Weights of a small GPT-style language model, trained from scratch on English Wikipedia: vocabulary 4096.
Each number is 500 + 50 x the weight over its row's rms, rounded and kept within 0 to 999. Layers, rows and columns count from 0. Numbers have three digits each. The size before them is the row's rms in percent of the matrix's.

# v: layer 10 attention value, 320x320, rms 0.0777, rows 58-127, columns 240-279
# o: layer 10 attention output (transposed), 320x320, rms 0.0653, rows 58-127, columns 240-279
# q: layer 10 attention query, 320x320, rms 0.0768, rows 64-143, columns 240-279
# k: layer 10 attention key, 320x320, rms 0.0807, rows 64-143, columns 240-279
v58 135:479578459427525476474486518440499485540530574542440386503547475488520505454544584457434535536579505533389472475481458520
o58 133:491456495581408474601556472622562451510446478557512625520577472513461455499488505549472497500636484487449518511503553576
v59 128:476527578438509493528504405412560429352493472542556493414494535455500542466492417397623586491518514441587515514428494465
o59 126:546558448477542613416502477574409485526585520476517528460456455445466385548468445508382495486497490505503467507552514507
v60 132:509524455473429526536502494487336433465506562537534481585490546590545518441425462369567532460533560509535409513527536480
o60 124:479563552456539535475527470461527489515495543585489525499522547489463383483482535543544554386480428610527574503522443551
v61 135:454478475516484468550435471456431534524491519430465525413486573532440509473491486477559425561528581482560461487505450468
o61 132:610529531480489470538502408482465470478553528404507485575515500493486498559526529473555515501478460465461536530467487512
v62 135:453614502543532450478460512581540493544558412584508541467536493432410558585521494454543460443533554505485451505516484496
o62 131:606476567491506628546575464486532509503360431481556502586442482595470415487573515556485477495479451529553605461507460539
v63 137:519570382521435513516509543483456513490471451545538502557512510543453439475442401489482479406577555514567500523538551488
o63 132:461520540500477540557486424480604470495573512477606554484431431538469466466536500568645497464513523455497469482517441542
q64 089:508472682565480519504541553468471475478540550525463517567476436460480386508523469495415421587463579501517533502413482526
k64 089:517471508517591514526486508494430470563485548519528492523532429430483595508493554428496517441503531468531434521393534482
q65 093:523523507523539450488370548550500520489537483515470412507492570486461511479534519560491521422470579477545493494442543484
k65 089:476528496500535513532527500519478451515577389480481535535524449544481412464448534504497505482435508491517594464523478404
q66 076:509445452447542441565375491510585523526469428487491483486434593547534530460485456505485455512520517493474557510527521541
k66 088:485492483533467478389479447458591557488463507507483526481522552468590470510516457450374463591500492442459529552532559538
q67 079:498533565538499435504591604442381467491507543479578440504513450561539574524522453497416480518560468513449492468497554563
k67 084:464558577463504478426472511533456407503540516420552547426512506477411479469568470482548450486440472570539514430584535445
q68 084:499531548444494515507542408497499536492488496436591467467414432507500474656422562432446514522531455603431529487563536572
k68 089:372610531551552442522482561468581581522482453516553509589572578503476407525529450497461533481503489441410397488527459495
q69 076:517542472403503545524424422523526429526506505457352524506562493458532488529412444489501463542408485450564526484459484495
k69 086:624489481462506440515459537563491543408488556537482461470461456552486407460503493534564506536643458566411517494518541497
q70 085:446511537581465418505547401507512536445518510497499486462473541505503515434578606573498547513478498586471675456463379510
k70 088:474466457510501462462437559502601483503490537486467525557553428602468492476415492538561493532494492464428506493436605493
q71 081:495529470548439487451530443509518536497471364557487574484490540443454459517399569449543447468488489531475461515481478529
k71 087:450471424483569510486494575452548472571489463444472570527535581478474446531498526554491563491544445593388450554568533480
q72 087:463501482447477462527500556573470441469536481462592391524547588414569502474503401435561493536497606377516494663483492540
k72 087:579522479502506479525455411551532416501499516560522473498498409563533574502486541458445510465595439452494507429507498579
q73 092:493501527562415521462604522414480561468540391398514512534456505504417459498513574488502560466474486541474514511511498498
k73 095:452463588496545492525551487483549492527516502524480570564467622467496461439485471485440452516498416507526501509555431540
q74 085:422562538472532432479530503568532495521559440487484609571503499512542482464548465514457483492506393518493434436599562541
k74 084:674397519414545457458519595465486537441474455542479409402572493458545519491566445493573513490430609463460528439491483483
q75 084:494499517523405490415634389462593545417507475471416643506466497619395540512512531432345447489507391528479506452598496482
k75 099:402502538547428467508543482325564485474490475413520566550516537511486502607576504514450444589508476487509537476565473550
q76 088:462502486530483499398463538455422427513491456474417497497502529493491472484526453579562535566633506587522445443471541429
k76 086:435524508483536568483482511554526505534490444494522473493544510490544431433551477479455521548468475427443441524473451496
q77 084:497492506546444547436446476471501509507465479461425517483552477495541586451548594462488582485465473399542508473394517594
k77 089:576509427527545499475454479537508545548454516570503486492498521510513481468481500439508491515460526473460440497556510515
q78 081:535455493447603458482478419489415499527546427459470493458420476534570548470500525557604526549512459530531478472555632448
k78 085:452538408572481488604552488574485498435596491484537485537501547518550457459462481508352450524520539443443463514545430503
q79 090:487529549501502580573382543527541421547484451482545430571575523514459475460463481554530591524481586557548494453539442487
k79 087:569526431360521447454543515498490473496573576572476475482352533472391507507512586529473524515594478539445443503502507560
q80 088:432552513403433428501486411448460581504546439422492412447408453505490506463440467407506467491603510484554495498504511518
k80 086:520571462528627515490510528609463417448485443573520524534624485499544559548484457486523565459558516510469609381570499505
q81 089:514571522558472518467542514419563586426580574455521465519504506486478597542529511494506472443518513556410529514520612511
k81 088:499451519502501490513481489482487436507443486495528542553506559443494459614448464576483446539590441388519540489523421565
q82 086:597520450418409465498562534530461607530475506543535548463547500560477624451490519531579557397546613469524547483470465408
k82 084:515499527569453483525504490458580426470462407539506503563512531489498374519579423544424601538430424480431455449474535549
q83 084:487604427411517468574590512486503459539520407435454578520484530412509389529579521570553452572437529522472443444475448464
k83 092:536469497492525530486479450509397449464478520505448463420491389489518534430435545478539550410545428450448401596509534484
q84 088:482446298421492501530550528475490517568437548518410501449514545506478541465425490450510503487505485461525431539566594384
k84 086:487576583488546566356517459514488488528490529470473549488486438522401493488495511451509498494499537557509552364502469560
q85 084:551483396481466449530455449516481380593505453485450474489550546580425563491509448501485528503543486500417414541516529453
k85 083:438462496499530438556454472491510417510486514482608444533481507536476491559494456435565543459538573468417564444419525516
q86 090:423493511438459518517457533585450514433569588537517446514529437430540518526588432438447459532499424560469550473404409444
k86 084:481539489556609481450490418480598486359376501525464555417521526558441442554497507570480499526518524453470425588512352541
q87 090:526633529477501444447509467452517489554527447485505524492527490564518576507515553533452520423496444562449453549540460447
k87 090:496515516571524589535586517543527521483469502492436475469528482564510532471493446522602506449403505318526369522506581538
q88 086:470466574452484551538510542494435516487589492482505518494543579514531573443563525433545528499561572490486453515510605519
k88 089:533515475492534615465443525490467452489490576505454459416495474531392546504465518529504418441424529564559525448449546485
q89 087:537436508492530534485534557514420487422400546513534510400527499528418451443487407492553604461476463501533482548393474497
k89 083:507562542521521489470480410573566518475585522553552524558569510482560530564558523467450467571510399462516453451602459595
q90 090:515431537472502463490467435491493498583510449452565425498490534510542499464455487565427490550507509490499512451444408486
k90 087:487495574602491549494555631533528470555483552485472524587569438529518529442533555475543503508479467486511532515498534458
q91 084:552526375566513417423516436443542607573422577408360534494437509510489508418569509582524467498483535443488501431594438467
k91 083:550539513494374573531532552467528466384566452503491559563502546426515482418510458452477491540515479504520520450519477492
q92 089:468415464489622444579413552519529432514453524638502424512490503420504537489556527492453456432491464373500451434516449567
k92 087:497515539627516481549531518528439507519515460466488472538520483531411578503507503405485467572509439486457492526503472378
q93 082:511586483493494502525422507584445523443538463565498466460494478482538477484466545527483571487466466514590599557520481579
k93 086:511540447469496462471536505548587522578434490532491538522525538535491483502458524467522465524562506547559469530510534519
q94 089:413576485446458490588481452441424505524544514507485506445597567411457502549491417600500517514549502492397532487516497560
k94 089:627506519577524549475494403548479513496460467556607412444473440490528468426425465546499525530426592510574530471529488442
q95 085:479440528519469502429533403502470511527606505438508461482551438471535478476466442485590499467405495454489493426410498558
k95 081:398484482441457466515479542440508492431470500540414463466450491552574489530458504461486518494494576563453484524500588376
q96 093:482470507507521444474595448433476509456524428472458498446490509517422429477437565461478485501526419584507506492537433508
k96 068:504511612494443389552465557472574534535566460470593497535624545457483549429421449488414453573504519392588510452454518490
q97 089:504517523555482524469572527503437396509599575538522589560415372489575505504533552598443514591439591436461530511474487520
k97 099:576497483456568487424470530551509551544534503538419412503463387602515484470525538545511539430433471459510459574435516555
q98 087:486483582561521521502538562558488506505573527490453468451563493497596505532589560496515541447457516487544538375442528512
k98 076:489441457474506501401508476503485424507494516529520568602383455608470502477484452550599492490467543525536517596550434513
q99 088:503505496427525432426497497548379525461437527595489508421498459432452603572463506416456490535482553444495565405550547441
k99 089:530473408506529529500440455519361450426452498540524424444438450447570528513489465404498445517516435499508540543610587485
q100 076:517472537451513530519386554567514406522507562555512506455518569414538539457445492394497535522569542499486498579493514484
k100 088:458517508430458494537614528448510590561509462542455529611538450554517486540471422491510460508453522478589524468460428519
q101 085:567454494484534533470333508658533559467468610446530401568564496422506568436448463535530458483546626503614581534451587512
k101 091:469485414429532568403563546496351446479512502462471486462461430558586520551392546541565571486492414442448499458496549502
q102 079:520537428490453620465512496464527559542476522488529639506537459545519438536482468468454466471592470546533408553446398562
k102 089:477488503523432480426543481497573509497547525451530561434490503428581493514493471514506400462490503520501513547444531539
q103 084:410412563406562529433443502412459535538475489552437544458432449467385584539505518479419475458419489445455478431597457394
k103 086:502530435457426572464507483487448431449451562516526513429444521554482473423483461491499565457595529565427602496511504535
q104 075:581473467512564484486431507564507641537457428510494546464465356541555496575438533533503458478529607504504505508455434546
k104 089:457473525526520536568548470479478447390494549519480506457479509497507547497505543494425489507465506564506612528552604486
q105 075:519467591445402497547544615457505520525428508511548446459510469568588532455500550448488494502532413483449473517533589502
k105 088:574513421515519426579498525608421492553506490549442413537538512517567506440446508444463507523485508421524428497472556457
q106 085:521437513447501463496459562553607505568500505464494401469581465541498591450508491500465565532483482460561543480509348564
k106 093:541464492592577521486499583443432519513483478577431385567538529579605579470424512537454467451494594453499451441518558567
q107 075:434496402494492507425490537502499657500471470492531510386450453535511460519511464488517472513537482527475529491508532473
k107 080:586433458532518544472486525549451520469462518506454527493390487529553576517397612487457528596547519575517497374443564551
q108 081:535540508498423521563506407360482532444535472513545465443552428557525494527524492504489570482460500465419484548495457516
k108 087:412572519479521570515506538532492482527515503529544464504559533541526569482476536542478503448513517474481522520537551531
q109 088:579541450575447462479505508510549486459521561487492490536511435550517521476607496472418460500379559566514480557489512458
k109 086:452460510459510651575527476541523549548471519626429498445597578426571477549531559449505475634592458512492564539510473617
q110 087:443504503496398495501534512403531527505545475492441455485423514538511462506447475548494577578434572557426567507518463458
k110 086:477556412503514458472512443461472600482498489493507517525544520449487526553557453483452576481586415485506438466500483570
q111 087:484475485467618514569513459457515522532639440512512458402544416516516521449441490454532467536495482582467549540516602436
k111 084:474506549458434428583473499430508511481502414430539563514516533575425512450546484541516568547571549551434575487495447571
q112 081:540535440456520494428398565531500462522446545485420436534536476502537533442484543497491453530470519488413561503441443522
k112 087:480506555536505535480543433443574558473504418423556525509540480531501444588469509459529553584500496541479512488569484499
q113 091:529518424459576476427463478508564449471451515524549592571548459539516469492423466570454475538532508458491469579552557483
k113 089:548428490407489471478587469507534519541442536538499518537528464542624490482449517381474477485469525510453559513539545484
q114 088:501446530523494448477440550535547627547456482493440498576560479497477467569479522477468478543503449475583542537520535563
k114 084:497474439491414538408505510523487470501497498452560539462426469490589491512542517538587499456557505489432461491483424496
q115 082:510495550473547562511499531507551438532448429534445504439571640505458516591462481394522502487572522503476562482500473489
k115 086:523497469490493500505466492503504512546487545505482533474528499577531496550530413502461522359495458514520480547288525499
q116 085:517473540483543456484449498531468522581535509503535516527471442480553509576400460512506461503457419508476451510455558527
k116 089:502491541602465468449520524483553468489472466552486552520473473482509369580550525432514456505486560591491492477539574364
q117 087:502444439451481478511462557567519476522481464538423534480492447506382516517516498562504428463457534537451560419569426492
k117 085:482506535529500426560563458384465493464498496480489547523485535439483521490501447506511480540450529529506542544541474543
q118 083:477515514445585400413418425473483468498471561400501505493443490503539487527548468504530484503531545436514498447458458571
k118 081:473464486473498385502630429584518501455496450473514550566506497458465463472556524475493476533541422525519514519436465462
q119 087:484502508486487481498537467459541491433473485477550538439466481487457457428561489542563514459509473519447533524532490520
k119 087:519540599459558433441568520490455482539535477508567533488456386482554519517570563494464394591454519486503405597424521483
q120 089:489396515555412518520458478421455530499536436501499533504501495503421405473392509547538453506566531503440513473458550507
k120 087:567556542460513571503545447550501495485504560630445444517458487534496548504495509474533514440475502503547548530487601567
q121 081:512507506447531573428557434506442443438509494571541544537514513482549537463532590589495522552462339515478602520526571534
k121 083:540493540543560451436504497524537440540535492453535460468622491508464450426442464453490541505561610454439500513501522491
q122 085:444482415438459449469545552500522538537509552475514499574552496497560434535518634527488511577527521506519615456530480415
k122 089:433537533519450519501513530483577508478422527433553530459523502456406586510546481563462489454478422587465471575515482527
q123 084:545431470510457447512458430439467549523613524473499677460410496604443467573452495483375508527441433466534480508465546478
k123 087:561624561488502447542493538552480398474458561519491384505427485480509511490461450485507505598523556552427488584468467499
q124 081:547506485514479541474470539554408445517444462560508471475513474512488464507449535403563518563574417481502457538532441371
k124 082:422498529499551496494554493381492514487564510463507566600431420576485556601479491545472559473492555532483514452591456576
q125 088:449524596404503550558524512537531457519350510522492558507492489402497515575526502575494489508465504459502508499486507503
k125 093:471491484530513397474512468519557512502537443426514508588459493419513491449517473559555461469528454480510429551518490494
q126 093:463485529477543540492527545418492601441394459499541565458499358403514523446513429372463484490545508506585532459591426437
k126 083:570455527501602446522468548531505479552459483531439486520564432475556420475477494560551510436415501573414555562453434543
q127 082:462477471522488547505495531529530581501503454421451567490482483458498470482556522399431432445456503474514454581534424536
k127 079:489437475437535476490541575514554505513450500436392553448501525539499527489524410418494491521432490471519433522435515501
v64 085:541500432475528474502499422498527499634485531487487544474532505358476554496482483535485505529472479462532423394484463488
o64 087:449418499477458448485443465493524555490469479444471506485454461401557527416544512550552548470489472475578476486430514499
v65 090:410563494475531444554555525456541401538444515676580511493482531515448465433547467490523536576612405472553487363587461589
o65 089:476529551425592503481487439466477447354581544548512458512579514521534460403521504505466464514580415494469514482503455533
v66 086:547477426478583410518464513477445555492465534487492474483500521548507404468438513480500503470434569611557603487505524452
o66 084:574503400551585443502508532466466409619450476474516522518508481474615503535525503565488528429474516505495533521611590530
v67 091:556511477479493413634512516422456579504631527501438484509519560444504485461510461535452530472516503510494463532460628465
o67 095:554521422468579392440427519459450447442456464459557561466422534531487493463496544556548425521454455505550563436449592526
v68 079:471456518478478440577502446452447557520500432545522489495511494450579407495506552509442505520466486523514586457448582479
o68 083:568465474473515574436465467586520439428501527533471525368421425420514491414512566554414522493449464571541456534461520478
v69 091:427575589510525523504508566501488551497607461494505344533499464563497443579469568532503464562452473500630548429423533527
o69 091:543527506534493488563517494488443549451522406479504532452410414541500532702408539504379460509448496510484444506530452444
v70 089:482545482590481488488462566394510442527462551485499532466491528466432536560505423450495484491521458572495530552467544468
o70 089:346501492487571418506486507485429510409517442509518473486505585542456520490482479505565500451385466530499513474428484626
v71 091:456447526468497514570483456530526448530610454466438470542555448528531512438476422534529453523546499422436480513491503503
o71 087:479454516512474473493428428531478477475498525613513499465578469651459508468541582449509441503577502491489606643497463420
v72 095:509503409495524500477413427584447481494473534510544479549390443522446537476459553460506472528462508573540517449512598530
o72 092:502462557524452527496474649472473524657453575402454568507436488461506483474486521505506453571497482499557503523491551531
v73 091:532517563542440459523578567497467494401556520597494453485441536478570475511552519458507563529497560544487542562420636416
o73 092:606499524450513529471471579464582473424398552491466442514519521454459512453514508445458425433490471497494548467510550527
v74 090:512455416567437550595513598522463480470493504523443527483416519437508397459539461521500480460543507493559496422522425539
o74 087:516509535517468527480503471498462488517477553527511513433485524553536492547502487501548496477499575517500486420502506474
v75 091:543567454500436555507440526507443480496476438543488481486437482498464546484531499524471543528523569552453513455499541578
o75 095:462573559607417584517514487510502460497457443548511571481502440419574528384521505454438508487548569460527562369437451508
v76 087:573494429463462533449550427438414552436511530429515490491525487573476498514515491546377522501528470460389575523520517534
o76 087:520515445548544516423506464501569540458551507541374412516506417507499556484524526561515602440548468453429569408596455591
v77 085:522438487485436509465416551552483562587475527463554529549530483511472530510559446518499604496493500630482509485490479435
o77 087:500463565495536601568446469524584489536467534455514585541488435425483470535489475453444547555593531534496468510501472479
v78 088:453534519471541377598442565525544403437437441525524531491471429496643579469462493441427557443539423537522490545500584556
o78 093:514547535487391545474340488486446409397441521542493550513499474516526594531490470512472497527622437460518513547545498432
v79 099:545544518487490406479527517511480466449544508494530547430559571555538447480611397449490468495463546431534491541556515522
o79 098:544493398518476455559522471575600462460588507565515584437570598526519504483509452537539472410525536388486464456549463479
v80 094:444491519463554444495429560604545434522531495415501601518481525533500559489488455442466386494451467499545632489578478459
o80 095:507513494533498579515426520511555480513513443466453511469521585436479411505550433459430413464457481472501462555579449541
v81 087:536413374544462533565560528514473472515609542490487505439481461486502557580505556482435425453505466453441457474605474326
o81 086:421450480535516552550522497484471608505455507484493518449482543608535502536564518496473431448551505519650505481464491474
v82 091:428534514503586479454553492624393553457524521457527530462491467446500464491399447523472473533476508515573605570554585459
o82 089:465478593440460526427454525518413386446552516371437435577466494489395549621527541486517499432452559497571516527548441466
v83 096:567516450546531581448490397531458525532450485478518466454530514481468480485530568428537470480533509516555377364538500449
o83 095:483559475549511451520524471402461448494546574523537455437576459412513550506491487481515499465529597491508424417655495596
v84 088:444554534560455586574409541522459575497558491497512573456442463431565518498525548546518483553481598498574556497443492488
o84 085:493519537473446525445521538517473529596492494446536457496467500476639543478491548495447460525481451475528495462506473541
v85 085:521473574477498396530489539464509451588565538529529453488502597555478458546520491495459483476496453436409501534455445362
o85 090:505504497508529408438512512456524501443497467613548485459515521518463539426462486456478569447512467434509589551451482476
v86 085:547530538490532459589537522557458465523539419580477473539527633526503506521531500514485481491548515459513452478553494533
o86 087:487479473483521527583482528497477526435398453513466459538513465455519472433510589508488442442502457551461464476487463508
v87 088:491472498512468519553542497510533611518477501513517599515495510534491436535405541493568523555487498463506486465619409488
o87 085:450484493451519525542514434485527585585464510552529472457548439497447494555543465448491504479517499536429437460548418467
v88 099:503434560557411593439512464516441495443448523421480505550486529481580510500466521470597582460625559539368479548463422497
o88 101:479438541536463568541519571411527467541460464420497500474448518488469518535510584451429502437518517520480582473551526461
v89 082:393477460526437391559601579556484538472495507496528562439512464435415533489345417557484481401493496454526510463455419528
o89 087:504490493588528446481426542613465454540504474479536444494446413516448481492425491431516490428557467484485568454419502425
v90 094:452545485478521519442488489550487389510489533445536483524604554572517424489579527411441502497552495476518402556483568493
o90 097:453587564389459532544457557431492479444462613506538571451580501502529510557540472394463496577467547553489408438552509374
v91 096:461520562524407561626519595529510533530536459585532516494541419466495468589494517391433505562432522487577501510465472490
o91 100:509530545387505667494442473524509536500520525550622490455519519485530540525464505577472512469502534483519457492503459480
v92 094:444487386530546489463499509476539529532518479518507566553470497515483453492465415458425468410407435547493494583559482609
o92 095:478441475551525487497508471475463449523526491533414553583543569494555418505511394543489456456474382582500446553453538545
v93 096:458553557587532542573446429522515469460602520562533401408492539488504398481490490438492521466476477556461477515490393539
o93 090:455502504532373559543512526528492468486455464616510451409572483470540434452533478536585577450490554488495518556550508561
v94 093:473436554578521512516517581550516507476527455582457579480485505564533530526473380560517475518538435490505554480545382498
o94 096:528428464515527566489513517510507536486522447534437501457477472533590454521445458551528601357551532497535458501458490547
v95 086:521529456456448457508518470447475532568505500565578470435470418520477473491500415613418486447485560406566494496398530496
o95 091:468547487492493462376524478548427527545486486537625529472504359559477460521445523597568511493476491385469563492517573472
v96 095:606458492471470475518502474424454542492514543526508486461477458518514378450567428480474513556499581432541519509435471524
o96 099:470500465510484567435521501518526532557469466604535495528439566573511466484422584532406611522469572479436468413455579548
v97 090:435400590489488458444494473601514494538483471495519542559489477538570474469503381407636492542482501551483390541518462537
o97 092:498540445515478468583525516545467450483531450550483568532535504481464497505517453521570575486430456471366516516477396465
v98 095:476456493455495495490519549458455559547492536560516446573404449485556530442525532583486482509486538559471461460497535466
o98 095:474506587463473482429507502501512485498545612523485521504423517533508548466516490411389508567524533489525508481467493360
v99 086:461544463427522434503529519473535516546501500539505490583430538500480508511521532530497398518453493446507478483502452517
o99 086:524556497411444463436497457384528520546515541493490459514473397448589483450444447502529439494447435499558503520500539535
v100 093:569540586466494471465502514502473558416472404602533519512496405458602526443411474548487482591495501481585449619477524483
o100 095:524517492443528507520504507578493378486473462449491477648499503487450529566459481527596459505448469398523499477479467483
v101 088:434524500536487569582489516469512539490450553451538431542426421442541585510440491518384476456451483516615472630428550542
o101 088:408501483454492507494497492508477463512444514527466531418491466502478541509465492422561423605389526461550468550455523477
v102 079:494428505460509498405554443402490357493499474533462479510473506553524553486513422530505490604506563548496420525504501408
o102 086:480596538507597514472551500444573503433437520532485545518485495553520507553460447398499451474461555408483454490568457490
v103 078:437563557534441529570433506496456539522467536472521456416504585447507497427489531410485524580434491431460520548459443514
o103 080:435599539539501495461468622464546484488477577438529503474462564403483469549576453506508458522457505488466411519489498515
v104 089:431476481350465437485453409521495478546597497555483522541510466447455524397531551553507601424432440477470470533585511513
o104 087:443459456529452488469434526507510458504505491553459557613559464429479462417469496510502542490451552554442500572573643525
v105 088:579504489551489420468563470463466532462592461486550408550512444556551466505560454508509530580499468394531440545463522563
o105 089:532618472567576475501606414452493475472545469542569473547477494505509525457526615511497579513494536615482591424427565500
v106 084:644351506486525467473508451461559475522464555522491538489540531562461537428594522601490547363532523485529402514497562489
o106 085:562434449489534436404520508449602502528557513514547476462497524509515550497537572455520650408658531533476557502501552525
v107 082:402505558471463517571485536567442493507471483443525462501533494462489470511457471474518547502498451500556584531503473507
o107 082:522538469553455528598484638556462427503510440420520529436496500501544426502431511555491527548445444527495517534448427444
v108 087:533453534435527477488492503495440559478490479503496527554454545490546504451438499486535531538459517557426511508493554478
o108 087:482483542456451499455608584564454431563480464530546495616518545476459587484517515432426535535478442455533577551586543451
v109 091:515500433527462532513493490515518389514478497460497469513576457614528498419497459507501578481495474494483425541465382543
o109 090:521437507461441533471528426533500401507561483465560580534554481610455522557557548500541489551516443570489540550502512502
v110 091:505434483430510518438432530603481426491504542473465487526468573491594427500513500424519427660551503578528459520428531447
o110 093:526502423510532577540485561482521543512523518551494512550441570427462433482524496468477562558494577471534404457549474485
v111 090:499532562462447557436543533556477521488509507555504480465547484458458498465524583466475450467448529440518487469464450452
o111 088:482519525517534532528503470483513476498474476503465461490559523474468531496484507453524562528482581546478540569538520459
v112 086:533489385530518418509544471525445585463522464478460497498461546488463479332629467402497567472480412562497495480471524491
o112 091:588460508531414538541515515485540567464538588487500531480467613483489510453560531434494538497510483453464441503598551531
v113 082:431517530480477507473520485488544582454555445537516587379596491496550515498474411551463461585476491553442563465473476494
o113 081:478473525472423537504514425524469480371556406603441459569627502429515532427515479474499515520479575545524530559516565505
v114 088:496405434546486471564499523455646517441534445540490496481586423470532523508564474479484485468542584410494457511532465555
o114 087:502460366486503450533446500511546507476537514538557434476456519602458502548473547477426452563545451463471452510479489508
v115 092:583481446582543476513495490464552508541513431538471443445512463452527514504530392471519486428492511475595415464519510467
o115 095:538486363508481503535522377451517503465429430542544455561507496505503584536503490509474496464566557487503459498489533494
v116 101:492526390456533556533555507520517484453449460545475518476462601528507522536542468445480459428512493494462409517492547471
o116 100:546479473527509523459513508544499491372465400577560502431493533485502508516541457496474390390480394439464452505493470599
v117 090:459544437498502421536521571538511444511492498548463516488509571446505548585475427455445528469571417460547572536568454519
o117 093:449471466438619564458429409509420455437480502563542455493553512573477510565537457480547534439635433416470618480460492550
v118 084:387441515516439499496573587493538529503534548463534518522621424523460437453377467587475580433469516525529528476474471580
o118 087:504510460488507540417457456544615458490552534519438464555435426605406471557454484522567464496520378467467569479567566484
v119 081:590475525546578411516504430456557520558455519445475563598509453548569554458484378562542457520470470506474456611483492479
o119 087:406533543532482492573619499469540508572502539433529451578530434555547405553575446522581557465588454454521510568465445412
v120 083:593470557482442521510448536469520499480452481488493487457575553482462466549602439473448417550512468499485410446517457579
o120 087:412517508488540501475473470494557429485451493439505507443481416455476513489547486346463437511496401496454484469463462509
v121 085:485504580505538625412449552573436449552531539403470490592512492574471523599513484527458497498497499513537470532455463496
o121 091:409434494469527528477478590547509549561479539462534560523455407555445508577536532420402437572521590515524446604509485403
v122 082:475520519496571533484433443572510468543555447497473486511500414525534472558586571537480501467521493479458529507593499573
o122 085:526495467509436529420483506428473567553417548458425567459521437535552556475579518505462441537528565466543510424536492563
v123 092:464472568449389582480596517476551433452540414585505470405572457472497474536554531468551500592564513512502514487602585474
o123 092:452550568533453570449455489492515504388490481519486476435531560476373535468499524464482516469436573478468488501498437521
v124 092:508437548463606470426516481512494491565423541449512438526530419458600505406534480603470454497461553503492563441526487472
o124 094:494545495551499469500529513495547488648479479467520473521512417484551411500496488614524529565433431338532454523486429450
v125 094:471544487460505436419511469522506470586490539476454422548474476532521559525467522504554518572414482524558412449419523569
o125 096:577472566526454412438524512481475562559516453432523444581443472543513485460479532540528432430418478390488402532496485452
v126 090:550517531454558482417547558423478493483413480470517503510441538523512541466463539487487568506531590468409490506443450446
o126 091:555512542539497549480501573532484529533502525430399437577492544514519496524478517542549522482452501496501571423532424394
v127 097:513518465417520433511579481481510513544385470519501496535462473539482558523518433596531554451537564470470497580505471444
o127 098:524435542489556504418481510509461537518453464389543525414493508507573461508532480507498488456560438533540611513421594484
q128 093:489478503484505399495480640554487463479429417473573507407520546553493573541560552453547521508502522482469516532519513508
k128 083:569535491486565524550506467446450489491514446437499554493555451457486549475555413559502487579526432400454486512533428621
q129 085:570443451527516472544441528540529525449488512469531493458459457481507415462455537464522453396481499482564500538494514551
k129 089:500478483468564551403444480469472491559507546480524495540555552452501530407584502528495446524511497470612551402557440470
q130 100:549513499446522465583498536486429453524532364495513537533549435614542521478459472485481447527560440465603520568427507663
k130 093:509504379486505518448482493540598545574561527486563430513528485528605544452501488392551451530493532516406455450464615444
q131 085:489545508453435436521466510551583467530510477456541369566426523468561540520489514442496436580456486519496434514307470575
k131 084:562456507450433577514544532400468476532511512403585499448540516520558515508571467414530423515455439474471492518458498523
q132 093:520501447457521524487441508555414526484378441499539507363506546502531469490550486415551409506523439466521559535478509529
k132 080:499530476456526502575466499473554471473577456498419414532484477509422447511538490556479519413494542422490527499429375540
q133 097:456496446453490534414559497556587577457482479498528572531543514500425542455566623513540618541423419544431475471574446568
k133 096:525543430550458414500533481554554499459519449489450510461511525533541479460607434407430496526536456455595488548474423577
q134 094:439518590578487482566499515439491497449463485526487397582493474442460480466427501451509429473524529449497491396529487501
k134 090:571473441524470477477511444583519515426494519475500486540562400561449528496446463475516481506502558581528674439556551474
q135 102:543505558513492497458459549559474506500502491469560453434469410441495497466475574535446494507464450591515474483399523550
k135 096:469553488401447506494494507433500542559458522505525409509514495573566528465455486543563367505444531472475545544463425501
q136 094:464546525436496527635472522529508476501511522479486510540577452473540468478494535491479548540521446475510465481468439429
k136 102:589466512446532466477541597522559568498526536494493481581452473475621501464467509446510463473537529467505493477526409513
q137 102:491496571549549473551542512461503488541497483554520524526596414508462431515453537539502408569552521451513493413528521412
k137 099:482459462547549429460563469457434580530516571478455603511402521507590506433513482558458527459502488522456557490413440524
q138 099:444572556446408517551569389454486651492529463528537516522489561578507591522510526569556562494456543442485522471434475553
k138 098:470503471491546448407537529558506479495438483487445532470508540481494551530477493531483613487516447487516523526530485612
q139 106:491462472564507455518498500476569502461451461423425463531470557507573532522585525542469530445654503629481566587556458426
k139 104:438513540518415523515535450461446493534586494520527543471504587517481513530514507466411515422479559483489533497501534495
q140 099:523560529448561517493450523493413496586510505687475443448514447521486510472495520464607486440354506538625478495554478503
k140 091:558480594524478468489554526508367516520451504536533408430486453550547478522514562466496479496536540497592522527596482497
q141 100:548571446578501578498486478504573501477529469546424435576554503379531471607550510529491570489533481514461462502494478589
k141 093:505451521479482407495462485444440578567491554540566473410480540443608481464443421504495475555552524438541561491587469463
q142 106:474489515540447556524453532470588469490468495490479480551533464579653549547556547549502508535544447491507416554474430503
k142 103:489642456478497492601499549472478517540573501619411444459415543473500399499470467415564461523495505403549485425538573486
q143 099:565430513625487522470500521482461488490552442450520598594500630437424408401449503436467495476419546476461518390530510543
k143 100:617580535556528587393506542518563586508435516476469509504556495583468538484606571529608583507530486544509428498547548537